config.toml
n_layer = 14
n_kv_head = 4
d_mlp = 320
activation = "swiglu"
positions = "rope"
rope_fraction = 1.0
tie_embeddings = false
init_std_up = 0.0442
lr = 0.00729
weight_decay = 0.05
decay_shape = "linear"
final_lr_fraction = 0.1
seq_len = 512
doc_mask = true
steps = 6377
Each number is 200 + 30 x the weight over its row's rms, rounded and kept within 0 to 999. Layers, rows and columns count from 0. The size before them is the row's rms in percent of the matrix's.

# layer 3 MLP up, 320x128, rms 0.102, rows 60-78, columns 0-127
097,187,216,192,225,211,239,227,192,183,194,222,233,238,234,200,198,219,169,185,159,198,241,175,220,204,228,201,199,203,222,228,162,197,159,219,220,173,218,209,197,209,189,186,239,219,200,143,216,194,214,181,235,195,217,181,227,185,209,225,188,182,179,220,173,249,205,192,278,186,205,199,246,234,181,205,254,110,188,149,220,193,223,240,195,214,207,203,174,204,219,205,183,218,173,166,190,288,289,143,197,159,196,207,183,187,153,190,177,146,270,233,239,191,251,158,255,176,164,204,226,250,214,191,231,178,179,187,186
100,203,238,159,198,197,221,175,192,227,143,189,187,175,180,173,192,151,142,212,207,183,194,250,152,218,201,194,153,214,233,229,194,186,144,193,185,196,206,273,151,208,148,221,221,163,232,215,198,161,176,188,223,172,172,170,183,193,229,163,166,217,201,263,191,187,287,249,181,215,162,168,218,174,212,188,191,189,235,170,169,158,181,173,170,157,265,184,159,141,205,227,227,263,162,214,199,166,202,211,234,167,217,153,165,212,164,184,196,202,192,171,186,187,172,210,237,217,191,196,225,189,219,196,153,172,192,230,198
099,188,205,205,215,232,226,242,166,193,212,255,244,233,217,213,161,196,211,213,216,221,139,203,150,181,249,233,189,191,240,198,162,220,196,227,165,219,169,203,186,209,207,203,190,172,199,208,157,185,185,218,159,189,200,221,167,245,179,235,195,183,232,146,168,176,217,213,216,232,217,282,178,211,211,146,177,211,241,223,189,240,243,169,221,265,176,187,245,229,223,188,227,216,232,145,183,184,158,186,193,190,282,194,216,177,184,225,204,188,275,179,166,181,203,215,208,212,182,200,239,135,196,186,190,160,210,223,125
094,244,287,219,189,188,200,140,268,220,180,231,214,184,185,233,195,202,191,168,239,227,217,209,246,200,229,213,178,223,189,252,167,186,197,198,174,196,241,223,219,211,181,215,137,196,159,176,170,223,168,214,193,205,221,236,188,213,252,165,177,185,199,183,199,208,137,195,202,184,188,177,173,153,190,177,182,246,231,132,206,189,217,174,162,155,169,187,185,215,195,249,126,173,196,188,174,200,164,199,195,207,188,171,226,202,213,195,247,177,215,178,269,200,227,191,201,218,198,213,153,124,168,210,201,272,159,190,202
093,222,210,200,169,219,222,290,169,251,211,103,217,224,203,180,182,200,233,160,207,207,232,160,226,196,181,206,209,236,229,178,215,234,214,203,197,213,165,191,170,222,141,207,222,198,185,225,233,222,256,163,133,227,188,196,177,205,192,203,181,165,181,201,234,217,243,244,223,202,178,193,226,249,175,235,171,182,202,201,222,181,161,164,205,174,219,235,175,157,183,188,203,197,227,181,164,172,249,196,188,184,165,172,261,232,193,229,222,256,219,234,192,180,168,230,194,239,175,186,152,216,211,195,172,125,188,217,256
096,151,225,226,210,174,262,180,254,168,148,170,182,175,222,267,224,207,211,200,163,196,214,182,206,194,207,186,168,134,256,219,206,224,222,178,199,229,257,194,176,211,185,196,181,249,179,154,175,210,233,153,196,238,164,262,132,192,183,209,184,162,203,206,217,179,246,199,195,226,188,248,171,187,205,210,214,187,195,179,185,221,194,250,163,178,219,175,157,167,127,200,170,208,195,129,157,196,198,200,218,173,246,155,212,225,220,222,214,214,209,195,204,245,173,175,224,254,171,186,238,200,172,222,237,182,213,240,213
097,172,214,197,215,204,226,168,242,220,214,217,225,221,190,202,177,206,240,199,224,217,225,210,213,155,210,187,220,161,239,203,224,170,229,153,189,261,226,200,236,196,175,220,154,180,198,191,205,167,211,179,284,168,241,193,151,171,162,233,142,167,240,199,149,232,146,180,173,227,137,183,181,229,198,199,257,199,183,167,246,162,198,167,202,222,237,221,195,222,160,189,167,203,168,172,186,193,160,204,197,205,170,150,235,196,187,186,210,187,181,121,230,180,153,179,185,212,247,237,164,141,173,216,243,164,217,221,201
101,177,223,171,199,226,213,237,210,175,191,225,213,223,204,159,187,202,170,187,232,152,183,208,170,217,262,192,187,190,207,190,210,216,215,198,222,199,217,195,134,196,190,246,196,207,200,187,224,247,177,162,238,197,164,207,193,160,168,170,121,233,196,179,227,155,201,238,210,210,168,193,220,199,199,240,215,184,148,145,236,193,177,198,198,150,200,151,175,217,229,194,132,193,183,200,183,232,166,211,267,177,194,200,171,273,205,192,168,162,206,203,204,224,199,256,268,190,176,159,223,241,270,115,216,207,187,212,220
105,234,219,185,165,223,200,236,237,247,212,224,203,204,221,199,169,189,153,231,232,228,210,168,192,242,215,224,230,141,184,172,215,168,211,190,204,227,245,104,153,176,168,207,196,257,265,198,210,238,176,139,260,238,219,235,151,154,173,178,194,157,220,192,222,221,241,204,262,192,187,197,165,250,239,177,231,221,149,158,195,180,199,189,241,207,182,204,211,203,179,236,159,230,172,158,204,174,170,193,232,252,190,214,206,212,233,215,227,186,221,180,200,213,177,203,238,233,216,165,207,180,178,235,221,178,197,201,221
088,191,213,167,210,199,161,175,150,212,195,178,185,259,221,191,171,248,154,181,170,219,161,186,169,236,204,155,133,194,171,204,177,218,216,150,219,216,219,179,178,197,179,157,173,158,243,176,136,244,190,177,201,214,205,198,184,150,186,234,212,188,222,203,136,238,174,228,198,231,191,195,211,195,189,220,171,202,235,199,239,235,226,194,234,205,155,214,97,148,178,152,213,212,141,228,212,126,223,171,184,185,202,188,187,176,193,180,232,179,232,255,188,211,163,181,201,192,187,214,237,202,184,168,157,172,196,212,170
093,204,206,211,142,198,198,182,185,174,218,216,188,221,192,178,173,225,198,236,194,245,167,219,179,226,230,224,195,189,175,216,168,227,233,205,283,243,212,160,228,174,251,200,233,212,264,195,171,201,214,187,175,217,214,160,257,209,260,185,231,173,169,216,216,210,183,192,202,201,177,250,176,193,108,126,203,172,221,167,216,231,180,157,245,208,250,157,190,188,165,159,231,197,211,198,210,183,215,117,224,210,182,176,232,177,197,213,225,204,188,160,143,197,218,198,251,159,262,214,190,185,239,189,195,206,205,210,202
096,214,191,176,167,221,172,196,228,205,222,213,189,173,198,238,154,188,179,174,164,170,205,220,260,225,163,229,221,186,205,188,205,211,251,211,288,157,206,208,247,246,258,244,209,195,198,191,183,253,191,220,189,209,119,153,237,157,222,209,251,245,212,207,188,212,186,230,225,207,239,213,206,176,187,220,178,173,200,193,164,233,251,177,209,210,214,169,178,183,196,209,207,236,188,180,163,245,238,237,166,120,207,213,213,238,214,205,209,258,169,238,155,196,196,174,222,210,181,202,188,165,207,206,263,233,224,161,155
106,209,248,213,140,192,179,180,198,205,223,214,272,219,241,256,175,201,203,193,224,215,222,157,228,171,271,176,214,190,176,246,249,252,165,238,197,252,192,227,230,206,207,245,187,237,204,174,194,178,189,179,184,156,182,182,173,207,217,228,223,236,189,219,130,214,175,248,209,186,221,226,270,190,219,203,185,178,172,272,181,264,198,191,215,213,239,249,238,230,231,200,208,177,237,212,229,214,198,188,160,195,187,203,191,168,205,260,193,217,204,185,222,166,187,169,169,162,225,213,169,221,211,169,230,236,157,179,161
096,208,232,210,208,215,168,202,246,180,216,237,195,211,228,225,201,247,155,190,156,242,207,162,189,187,166,216,206,158,188,217,184,203,224,241,194,220,184,247,136,187,233,186,192,212,249,233,255,175,228,228,221,215,217,231,175,191,161,225,251,159,180,184,168,205,161,258,206,175,226,202,219,177,159,193,174,217,228,205,204,173,188,215,197,159,251,169,263,179,175,222,187,204,251,219,144,197,154,224,233,172,199,199,229,245,178,231,199,218,265,139,216,277,197,187,218,203,228,224,200,263,220,164,209,210,167,205,158
101,170,221,203,263,122,173,187,208,217,201,239,160,166,174,185,225,168,235,182,159,202,190,229,251,206,198,147,200,184,190,194,212,189,192,204,175,204,194,206,207,206,192,200,217,209,196,277,145,241,212,279,191,212,202,200,156,233,237,230,190,204,169,193,220,161,169,201,226,214,167,176,170,198,154,165,186,215,241,243,209,176,198,174,162,249,216,167,220,224,209,232,251,214,198,206,219,230,183,244,192,185,225,191,175,238,210,179,194,196,190,223,177,204,250,212,240,269,178,224,187,220,157,181,302,205,211,255,180
101,176,207,182,255,204,215,182,181,214,224,216,180,221,144,191,242,230,191,192,235,175,191,192,185,218,232,230,176,226,192,216,127,190,190,183,230,221,173,252,201,193,176,192,168,217,129,217,215,202,209,135,154,174,132,213,218,218,171,170,227,262,207,181,195,176,211,184,252,212,223,193,194,236,191,206,195,145,260,223,238,198,279,139,200,245,260,227,194,156,205,185,228,190,228,149,222,187,204,179,179,170,223,216,199,257,176,219,157,209,150,221,207,212,218,225,198,208,155,207,233,209,207,252,196,229,234,191,205
102,167,170,212,185,207,168,163,159,202,170,176,262,187,207,159,188,142,136,220,203,154,181,192,239,200,242,215,212,207,183,221,213,120,241,192,207,178,198,168,222,285,186,242,170,241,227,244,234,225,195,227,244,213,204,217,182,163,241,174,177,259,205,189,208,191,198,201,180,195,196,198,211,155,223,142,209,208,196,221,179,263,224,222,177,167,190,218,196,240,188,188,176,250,212,229,243,190,231,192,137,184,219,173,224,215,179,237,192,241,200,199,224,225,205,216,201,280,201,230,192,170,174,205,249,218,176,168,217
102,234,162,241,208,146,218,167,208,180,172,205,165,202,209,189,268,238,154,180,213,150,193,223,258,195,190,197,196,229,156,161,213,156,225,223,205,201,176,192,201,170,221,193,202,184,206,222,205,194,231,228,171,195,169,136,221,153,168,216,175,236,114,243,220,215,209,194,215,240,225,212,160,218,221,223,198,182,260,199,173,216,225,181,212,166,197,164,187,132,242,195,198,214,155,217,196,172,212,213,193,242,197,191,152,206,203,260,251,220,170,209,189,172,258,216,149,175,211,159,153,199,183,202,138,206,213,241,222
106,158,166,231,193,250,223,193,235,196,208,210,202,187,256,205,184,211,233,251,223,152,233,187,198,247,229,164,221,209,232,199,149,238,176,257,219,201,231,197,208,213,265,147,202,175,164,211,178,251,210,211,177,189,215,165,223,105,202,201,226,205,195,209,187,266,202,229,188,264,219,187,177,231,220,192,207,184,194,235,181,200,136,244,188,183,188,181,239,185,152,209,184,227,133,212,195,176,151,201,199,214,164,148,163,234,233,241,173,221,193,168,210,187,230,170,172,224,187,199,220,207,205,215,175,193,137,187,177
# layer 3 MLP down (transposed), 320x128, rms 0.0354, rows 60-77, columns 0-127
101,130,199,211,229,227,219,141,178,163,264,200,217,215,184,194,156,213,196,224,265,190,178,161,221,197,214,217,234,226,235,239,193,179,237,221,218,203,164,172,218,188,214,206,198,202,220,208,236,227,200,220,154,216,144,192,211,190,136,196,198,185,143,173,177,224,221,224,219,123,184,209,180,174,186,238,187,179,196,199,221,295,184,249,265,205,178,182,220,184,196,193,203,230,208,231,266,192,179,246,221,129,143,209,230,198,176,214,213,178,190,208,164,152,187,183,176,204,190,181,227,195,240,181,205,162,229,194,173
100,194,230,228,234,167,222,229,205,189,174,149,184,185,190,241,178,247,188,193,207,195,191,189,210,156,185,190,200,250,223,179,186,137,209,202,151,187,219,195,173,202,203,201,201,174,180,200,166,160,166,149,167,193,147,202,164,204,165,239,146,251,194,158,184,196,238,196,162,164,153,252,193,239,181,226,216,141,241,198,231,224,182,171,257,180,236,242,153,192,163,200,206,203,184,195,232,192,160,183,190,273,217,196,153,204,153,229,259,243,169,188,175,162,185,220,189,242,235,208,208,230,228,223,145,195,190,159,214
102,220,230,179,173,187,171,181,200,235,153,241,171,233,190,215,203,196,179,177,209,238,212,216,232,201,193,191,211,201,138,210,179,158,237,199,163,195,261,175,195,255,225,208,190,201,166,152,194,124,252,215,235,206,185,141,199,234,198,218,168,193,184,215,154,171,196,180,220,213,237,177,157,153,167,228,249,160,189,208,239,224,173,196,215,154,204,183,183,163,152,235,231,198,178,156,182,104,226,210,180,210,214,228,270,161,234,206,203,232,182,197,212,176,221,212,210,218,261,163,206,148,227,185,205,174,214,213,203
095,212,263,191,215,154,197,204,190,182,151,185,116,221,202,232,180,208,226,171,209,166,167,178,205,202,246,227,233,138,209,242,240,234,184,260,216,224,207,226,236,194,238,228,206,192,221,179,231,148,161,177,205,213,212,164,175,220,222,140,214,214,135,220,262,159,176,186,184,207,190,218,212,166,178,196,187,205,208,193,230,167,220,223,201,288,166,189,252,226,234,235,202,228,234,205,237,170,215,161,211,209,170,172,215,151,181,207,198,222,193,181,211,249,212,225,230,195,225,166,160,234,210,254,226,207,212,211,231
098,216,210,203,212,222,203,129,181,251,198,140,195,201,242,246,204,186,167,238,174,198,185,233,257,229,201,176,178,216,140,228,161,153,227,182,193,230,243,237,209,237,231,238,213,182,181,145,193,194,174,233,193,195,183,155,228,189,225,241,180,208,201,203,210,185,200,219,225,233,197,205,163,153,217,136,187,202,191,214,176,196,224,262,184,247,176,201,198,143,185,231,209,194,192,186,202,225,137,258,215,169,184,213,225,201,234,241,207,214,191,136,279,142,204,225,194,174,184,199,213,204,240,240,241,178,212,238,205
094,211,249,219,244,197,200,201,150,215,202,201,196,238,230,286,172,165,238,188,188,248,189,150,235,207,194,175,220,186,209,146,225,204,200,201,236,184,203,203,159,231,183,188,213,207,170,218,192,198,217,189,179,210,200,147,162,184,205,227,106,236,170,214,155,275,200,198,193,193,196,204,154,202,234,172,226,192,179,189,199,200,240,230,194,150,213,187,266,159,157,186,181,164,167,205,156,197,169,212,211,158,228,174,237,228,214,172,268,178,220,180,206,229,192,179,216,213,190,262,231,178,217,137,191,173,209,207,248
097,199,160,235,202,194,232,209,177,249,182,141,210,228,225,214,235,148,160,257,210,204,186,218,160,264,187,269,227,262,233,200,210,256,215,177,240,238,217,208,224,163,186,197,185,200,271,179,199,158,218,209,217,211,174,251,258,174,218,238,172,187,168,228,191,242,239,193,204,164,227,227,227,178,150,187,212,169,201,167,195,154,210,224,227,171,207,220,146,209,193,190,195,209,211,218,169,250,186,239,177,189,193,166,165,222,229,193,181,197,193,163,266,201,228,191,149,208,235,221,225,190,252,178,219,218,208,229,213
105,149,200,197,189,187,257,176,161,203,221,189,171,239,193,167,155,186,178,237,233,165,169,190,195,219,232,231,240,174,216,184,122,206,196,175,159,221,137,202,211,208,200,183,188,185,220,123,194,215,135,165,149,212,167,158,204,205,221,237,164,192,177,206,223,158,215,204,186,172,222,185,164,185,198,233,231,216,201,173,153,259,196,186,181,192,162,239,149,242,277,235,155,206,177,187,222,246,196,241,242,169,163,181,228,222,212,179,212,207,201,191,237,213,206,218,222,206,188,192,156,152,247,171,216,228,213,195,166
103,162,211,227,199,141,231,196,120,164,185,189,218,174,219,218,198,165,193,177,253,190,192,206,181,251,190,214,171,206,254,168,205,193,228,225,231,215,195,212,164,166,171,147,207,155,226,224,195,167,207,210,211,225,225,202,186,221,231,220,186,205,183,264,178,179,134,193,152,253,274,202,227,157,199,187,188,165,227,201,170,219,145,226,190,191,209,217,179,216,225,248,271,214,219,189,175,200,237,205,156,218,256,196,235,241,231,179,191,199,187,243,194,217,140,200,204,241,210,189,191,199,262,209,200,147,180,228,233
088,209,200,188,214,174,186,168,193,189,295,192,244,214,191,204,239,199,216,137,204,199,177,201,193,215,201,173,239,170,190,202,187,224,179,205,142,208,211,214,173,216,216,176,186,197,189,201,187,194,180,241,176,252,194,218,187,212,211,237,226,220,224,198,177,172,194,185,199,222,155,235,162,221,217,110,190,169,175,242,275,262,241,212,185,154,228,203,281,177,244,226,190,211,187,166,194,179,227,169,194,222,170,196,250,224,214,193,226,156,186,184,209,149,203,186,249,191,182,157,168,166,222,159,174,151,262,174,168
101,202,155,205,152,158,194,186,222,179,259,161,157,202,239,230,237,201,195,234,194,194,275,210,246,211,198,208,199,211,193,199,197,183,194,275,240,189,193,205,206,237,211,181,235,205,203,190,241,222,176,207,162,185,200,226,163,226,211,179,230,174,151,146,217,174,164,250,285,230,182,229,197,200,226,208,262,180,238,213,256,191,194,245,193,178,225,188,210,211,214,234,265,184,191,200,157,193,207,231,216,183,207,176,181,233,219,209,188,218,167,219,259,200,162,240,173,261,236,156,182,163,186,178,200,173,190,225,254
094,199,261,190,216,191,242,226,253,198,221,127,182,223,106,177,178,184,213,184,222,229,207,204,196,108,175,168,195,247,175,179,212,219,222,214,159,187,286,181,223,214,232,180,215,179,187,197,210,143,194,184,144,235,220,192,214,179,228,188,208,204,217,192,228,233,203,160,156,197,216,186,201,235,217,200,174,189,198,197,196,229,215,179,147,204,234,193,205,199,214,235,205,157,180,141,246,176,171,171,227,214,238,260,181,215,180,230,255,177,204,214,177,172,208,193,160,194,203,208,166,189,147,225,248,160,231,203,206
106,200,139,285,210,187,169,202,159,228,191,151,191,186,199,146,152,230,128,175,173,197,220,231,204,209,168,178,220,257,171,148,212,177,173,154,202,206,212,212,195,197,251,187,158,184,204,176,165,186,214,175,203,218,188,262,183,250,195,226,219,187,219,158,228,163,189,195,180,201,208,179,191,226,168,232,232,219,171,207,200,171,195,160,189,173,195,164,153,201,191,179,170,229,182,199,196,166,166,178,171,253,172,210,110,161,232,190,178,178,198,197,194,160,222,159,225,257,178,176,181,223,227,182,209,213,177,173,264
095,184,150,223,209,229,180,207,211,163,250,218,264,180,194,223,213,227,205,235,196,225,239,174,159,177,244,224,195,246,165,198,197,210,244,218,197,200,212,207,241,186,229,171,170,231,144,200,200,188,179,166,210,220,194,196,184,175,152,153,176,233,207,186,195,172,146,235,163,198,205,188,215,172,156,179,194,210,156,220,232,173,245,188,220,188,203,201,204,247,152,181,174,161,212,146,178,162,184,179,182,220,253,237,292,277,193,238,231,196,249,242,213,206,212,175,202,230,197,177,170,181,217,130,157,177,202,199,182
097,251,238,202,148,251,215,251,196,199,166,174,221,277,220,200,183,204,177,216,252,191,149,172,146,217,183,169,218,183,218,279,220,241,218,186,217,152,200,231,229,200,199,177,202,133,212,170,166,190,166,147,199,155,174,173,150,202,195,174,210,221,209,188,156,239,262,196,181,181,195,223,199,160,215,226,179,165,207,202,196,183,272,186,187,175,179,204,215,147,191,197,162,168,177,239,172,179,239,163,201,204,217,206,169,230,215,176,155,229,155,180,230,203,175,261,192,186,232,175,228,204,202,201,176,194,234,203,180
100,202,203,143,163,253,173,207,186,209,185,243,208,183,240,240,170,208,218,186,193,229,157,170,215,224,227,241,204,264,179,197,195,187,196,227,149,198,155,266,239,189,203,150,222,175,191,223,171,273,274,215,163,178,231,206,216,204,198,168,138,203,188,202,185,166,205,148,212,196,237,201,199,164,193,203,192,243,192,214,191,174,200,228,126,203,180,176,176,232,222,202,194,192,256,232,216,209,202,194,173,234,209,190,260,223,260,174,191,204,177,232,225,167,196,178,190,234,144,177,256,213,173,193,196,219,143,236,204
102,210,134,191,131,204,204,149,194,213,221,201,160,168,177,202,162,188,201,200,206,223,186,209,103,192,216,186,206,189,218,200,216,197,214,222,142,211,195,240,182,154,240,251,198,221,216,187,222,218,227,196,220,207,247,215,205,218,212,222,172,193,184,212,221,173,230,258,175,243,284,171,204,178,215,149,176,189,181,202,156,158,218,231,185,224,178,256,180,200,209,185,233,228,178,202,202,156,176,206,161,253,256,216,224,226,185,157,188,186,236,140,240,245,207,179,215,231,230,200,230,144,245,190,203,236,223,179,192
102,193,164,218,237,257,222,221,171,258,231,173,176,192,197,228,176,228,184,178,191,192,264,230,226,224,198,238,164,188,198,218,195,238,191,219,180,202,182,227,174,198,219,214,222,219,226,218,244,176,124,149,161,216,215,190,205,252,195,185,205,188,230,231,182,171,213,257,186,179,188,152,197,212,185,198,198,217,147,143,154,182,192,164,166,276,185,209,180,168,200,224,185,194,258,198,225,209,204,177,228,165,240,210,234,179,169,165,146,199,188,160,234,189,143,148,191,241,235,247,231,185,199,168,202,187,187,135,171
# layer 3 MLP gate, 320x128, rms 0.104, rows 61-78, columns 0-127
101,252,213,155,200,240,191,225,199,219,193,207,191,199,200,259,182,163,166,217,156,219,217,179,245,194,216,180,201,176,211,181,245,198,193,202,179,194,192,187,206,223,176,188,263,213,237,180,232,205,224,240,182,225,218,247,223,214,218,219,206,144,217,170,152,155,207,145,231,200,190,249,159,217,168,163,205,177,180,246,175,233,278,184,194,239,178,233,222,185,187,215,193,158,189,185,200,223,230,150,201,215,218,227,299,247,233,201,197,194,225,202,236,221,237,169,210,231,180,164,185,197,147,253,264,154,217,220,202
101,170,181,245,222,179,223,205,214,224,191,159,171,235,190,194,186,235,195,192,233,194,233,261,238,226,161,167,217,175,154,189,173,238,222,168,218,184,235,139,197,202,201,150,182,179,228,230,221,202,215,174,269,228,167,177,222,221,207,178,285,207,170,267,175,235,172,161,216,136,186,198,222,208,210,232,197,167,184,222,249,232,218,224,205,181,202,244,154,193,136,188,192,190,154,215,191,230,212,222,222,248,185,196,200,195,244,160,181,226,188,188,209,233,210,146,176,178,165,224,206,280,179,204,187,209,242,189,210
097,207,177,194,220,209,242,209,202,147,196,205,211,223,196,240,161,246,232,236,233,237,194,230,192,177,210,205,204,213,228,186,187,234,212,229,173,252,227,180,197,170,179,228,160,199,262,200,228,178,196,186,233,218,150,168,119,221,200,165,187,183,156,176,238,177,198,262,249,186,189,223,205,178,165,249,181,223,223,248,174,188,236,203,274,220,258,215,232,187,234,159,215,189,191,146,228,220,222,229,206,179,244,161,184,190,220,270,198,183,227,239,204,176,186,205,149,147,162,208,240,218,215,212,220,208,218,188,149
092,195,224,203,176,209,231,131,220,230,233,231,157,197,156,171,216,177,221,186,162,205,188,209,137,203,225,189,229,178,230,216,204,175,215,222,168,184,206,225,212,165,193,225,181,283,195,164,178,150,159,184,208,157,239,235,222,213,207,214,154,194,207,164,206,178,166,144,190,203,204,211,203,154,184,192,240,200,234,254,210,258,255,186,201,209,218,214,195,203,206,204,170,175,171,194,150,193,188,146,157,150,218,186,180,261,240,205,206,120,216,165,175,269,173,171,219,173,173,222,217,157,226,169,228,187,226,199,181
087,200,156,235,182,169,237,250,233,212,208,174,181,230,210,222,164,223,219,202,191,162,225,184,259,220,206,173,195,178,198,205,218,199,181,199,192,182,208,144,172,225,164,194,193,180,224,197,187,186,259,165,222,199,201,205,215,150,162,209,156,242,199,184,277,160,141,171,243,208,208,211,168,168,238,214,200,202,217,190,164,236,202,210,199,225,264,183,172,168,201,234,253,187,188,277,249,208,251,254,194,172,228,202,223,195,189,174,200,189,223,220,201,177,210,153,181,198,190,126,199,285,187,240,223,235,221,174,173
105,202,207,249,210,258,189,210,247,173,244,248,169,174,247,151,191,231,161,155,200,184,201,193,196,150,214,141,241,165,181,192,230,198,188,274,225,165,207,206,200,237,271,148,179,229,200,203,188,183,224,139,177,193,216,170,213,182,158,187,207,172,180,197,183,182,185,132,214,165,185,205,157,206,260,230,195,191,205,219,201,162,148,208,193,162,200,219,221,232,209,244,207,197,181,156,197,167,222,221,199,175,263,151,223,161,192,202,221,202,260,180,186,217,201,221,165,150,218,173,223,229,189,208,231,192,178,159,200
110,186,158,175,185,212,270,186,198,214,234,201,140,228,223,162,177,229,198,257,206,200,199,187,176,220,228,200,205,201,178,185,140,175,216,180,182,194,178,198,269,268,187,167,196,210,178,178,202,228,146,235,139,216,176,217,210,196,208,282,202,237,202,239,246,241,182,190,236,162,184,214,189,204,229,185,231,200,215,223,210,249,219,174,173,203,166,148,171,218,165,226,146,200,202,206,232,210,184,223,196,149,180,200,221,167,156,164,166,187,216,221,236,199,188,242,200,199,214,181,174,184,304,171,237,221,200,187,225
108,179,261,178,226,238,198,224,171,209,226,231,211,227,183,180,166,213,166,251,225,247,175,195,195,158,202,227,230,202,213,176,176,260,213,184,247,214,188,151,196,213,198,236,204,157,225,171,194,199,209,149,227,173,187,212,138,198,214,166,172,181,198,202,181,181,168,189,188,180,154,190,226,251,191,248,200,175,193,207,188,142,190,218,239,253,205,288,193,179,182,225,171,256,232,122,191,244,221,194,244,270,241,215,209,171,166,166,189,197,188,148,211,207,213,187,239,236,214,176,237,156,215,211,179,202,201,170,201
091,177,200,198,227,234,184,200,217,215,181,210,183,209,167,176,206,194,275,203,196,194,214,117,188,202,239,183,193,161,278,209,185,175,208,201,228,236,197,212,174,225,164,225,237,149,254,259,224,230,189,190,194,156,218,204,179,236,157,135,220,241,182,207,259,226,207,219,176,222,192,213,182,157,220,122,229,215,189,176,224,209,219,174,221,224,172,173,248,180,207,197,209,203,239,171,210,175,127,239,246,214,208,186,199,269,209,181,192,235,209,184,243,198,208,201,145,224,212,248,190,186,224,207,219,165,148,206,203
102,216,210,198,148,153,204,198,151,239,241,165,209,193,260,241,189,231,214,188,167,201,190,184,184,182,170,215,149,200,237,203,196,192,227,255,162,223,185,211,155,198,235,207,198,260,210,219,202,151,268,199,199,218,236,202,179,216,241,308,225,159,243,207,187,190,225,172,188,188,178,254,166,218,194,178,213,194,211,154,197,257,237,194,187,212,214,221,214,163,144,220,211,203,225,190,187,174,195,206,220,170,171,199,266,270,200,242,247,208,199,187,193,161,187,219,220,209,170,168,149,212,213,172,217,176,216,215,233
091,180,253,198,189,213,231,228,197,219,182,206,205,232,161,191,167,191,215,213,227,186,189,217,149,215,202,227,222,220,202,195,198,227,184,186,89,226,154,200,176,141,158,239,172,195,170,203,205,167,193,172,191,242,237,249,168,226,172,218,188,196,173,148,199,258,174,211,181,218,189,168,236,132,210,162,207,176,206,244,230,183,197,205,203,257,234,260,253,209,225,253,245,175,192,238,243,169,172,159,239,232,220,202,129,199,189,169,207,162,232,171,182,181,195,209,243,180,221,178,227,228,187,202,185,195,209,178,216
100,189,202,242,182,208,169,219,187,197,218,109,149,211,189,155,143,196,204,163,214,201,189,180,216,168,216,191,237,209,154,166,188,169,272,209,166,214,186,175,205,226,225,157,136,221,162,192,178,176,227,168,217,212,195,195,175,165,224,210,140,173,147,193,244,217,167,217,172,194,212,174,176,206,168,182,205,205,171,179,189,184,133,202,180,151,223,205,218,230,216,164,205,166,146,237,220,203,241,235,179,221,135,187,185,225,225,221,207,171,231,241,174,185,249,203,225,201,206,176,153,173,174,213,145,138,193,178,227
093,201,168,217,191,218,225,199,180,240,230,245,246,233,194,232,207,211,172,167,213,236,181,189,189,199,230,135,193,211,178,181,172,244,247,158,267,183,195,137,246,192,159,198,196,124,197,204,206,206,231,192,190,209,185,231,220,211,187,146,147,203,198,236,169,158,253,151,179,191,235,200,210,139,219,202,180,181,147,227,238,216,228,190,168,237,173,226,187,206,188,238,180,221,209,210,202,221,215,164,196,162,173,262,204,196,184,146,184,138,155,221,162,219,184,190,224,138,247,210,177,220,230,208,216,211,235,213,180
103,228,174,223,152,206,158,172,182,187,231,180,174,198,203,206,237,168,163,181,178,225,184,199,173,192,209,175,239,206,201,214,179,119,176,254,208,218,160,166,242,180,246,148,175,163,187,173,234,233,194,183,180,224,180,210,226,218,154,167,175,172,293,261,211,233,217,161,177,201,217,183,219,200,215,235,257,232,150,170,214,209,181,190,207,165,199,230,186,192,194,233,182,219,149,242,204,194,221,224,195,180,144,235,242,226,194,231,252,184,195,205,230,215,194,207,169,186,244,201,184,174,225,242,173,230,247,154,249
099,150,176,212,246,211,248,236,232,232,192,180,172,197,206,222,212,238,209,156,185,165,195,190,226,196,204,254,172,203,231,229,174,218,208,161,222,228,214,252,195,209,177,183,173,216,123,217,241,195,156,191,198,211,142,213,195,169,154,190,213,210,211,165,186,191,171,231,255,255,208,236,232,175,179,206,181,191,234,257,211,217,228,176,189,213,258,188,232,205,194,174,223,229,163,180,175,199,248,183,178,185,216,188,186,255,175,277,232,223,213,222,237,213,223,232,176,251,177,213,208,193,197,232,253,170,281,236,231
116,213,254,241,192,238,194,187,219,166,198,237,163,215,187,250,222,262,206,189,201,232,260,227,221,204,203,181,210,188,171,219,179,277,158,197,231,199,245,174,206,157,181,177,232,124,205,191,199,194,198,166,186,199,227,168,196,200,117,173,182,164,167,207,177,229,178,217,245,199,191,175,196,206,163,217,164,187,212,212,216,151,226,232,255,196,198,200,191,222,185,228,202,192,220,207,159,189,154,141,245,219,197,212,171,170,248,223,246,197,183,191,202,156,213,202,222,201,159,186,231,216,239,170,181,108,236,213,167
104,215,199,237,182,208,160,205,170,226,216,169,168,237,169,178,177,195,153,165,213,235,193,227,217,246,196,184,194,213,212,167,175,222,165,151,160,183,177,174,193,193,165,227,251,219,226,222,204,145,167,188,204,245,208,214,167,188,206,218,213,169,211,189,185,192,217,205,189,138,139,183,194,234,227,167,202,178,141,195,200,176,210,187,201,197,177,271,226,240,228,194,193,212,176,201,268,211,239,205,196,185,160,210,237,171,206,206,142,159,211,155,196,203,140,217,246,231,219,240,211,195,224,225,130,180,188,108,140
107,243,218,134,236,148,187,192,163,211,182,220,182,209,200,205,226,182,199,135,209,260,192,231,179,154,209,230,179,207,207,229,240,171,209,137,164,257,171,224,223,166,190,243,179,212,175,220,217,168,142,246,206,218,230,224,195,252,189,286,182,185,214,171,193,93,213,194,209,176,165,223,209,192,193,220,208,226,242,172,214,224,207,159,233,171,179,180,209,217,209,152,204,195,229,193,217,213,238,186,216,198,195,269,198,170,159,156,213,204,211,197,180,197,189,208,192,186,201,161,233,201,199,201,190,212,247,263,190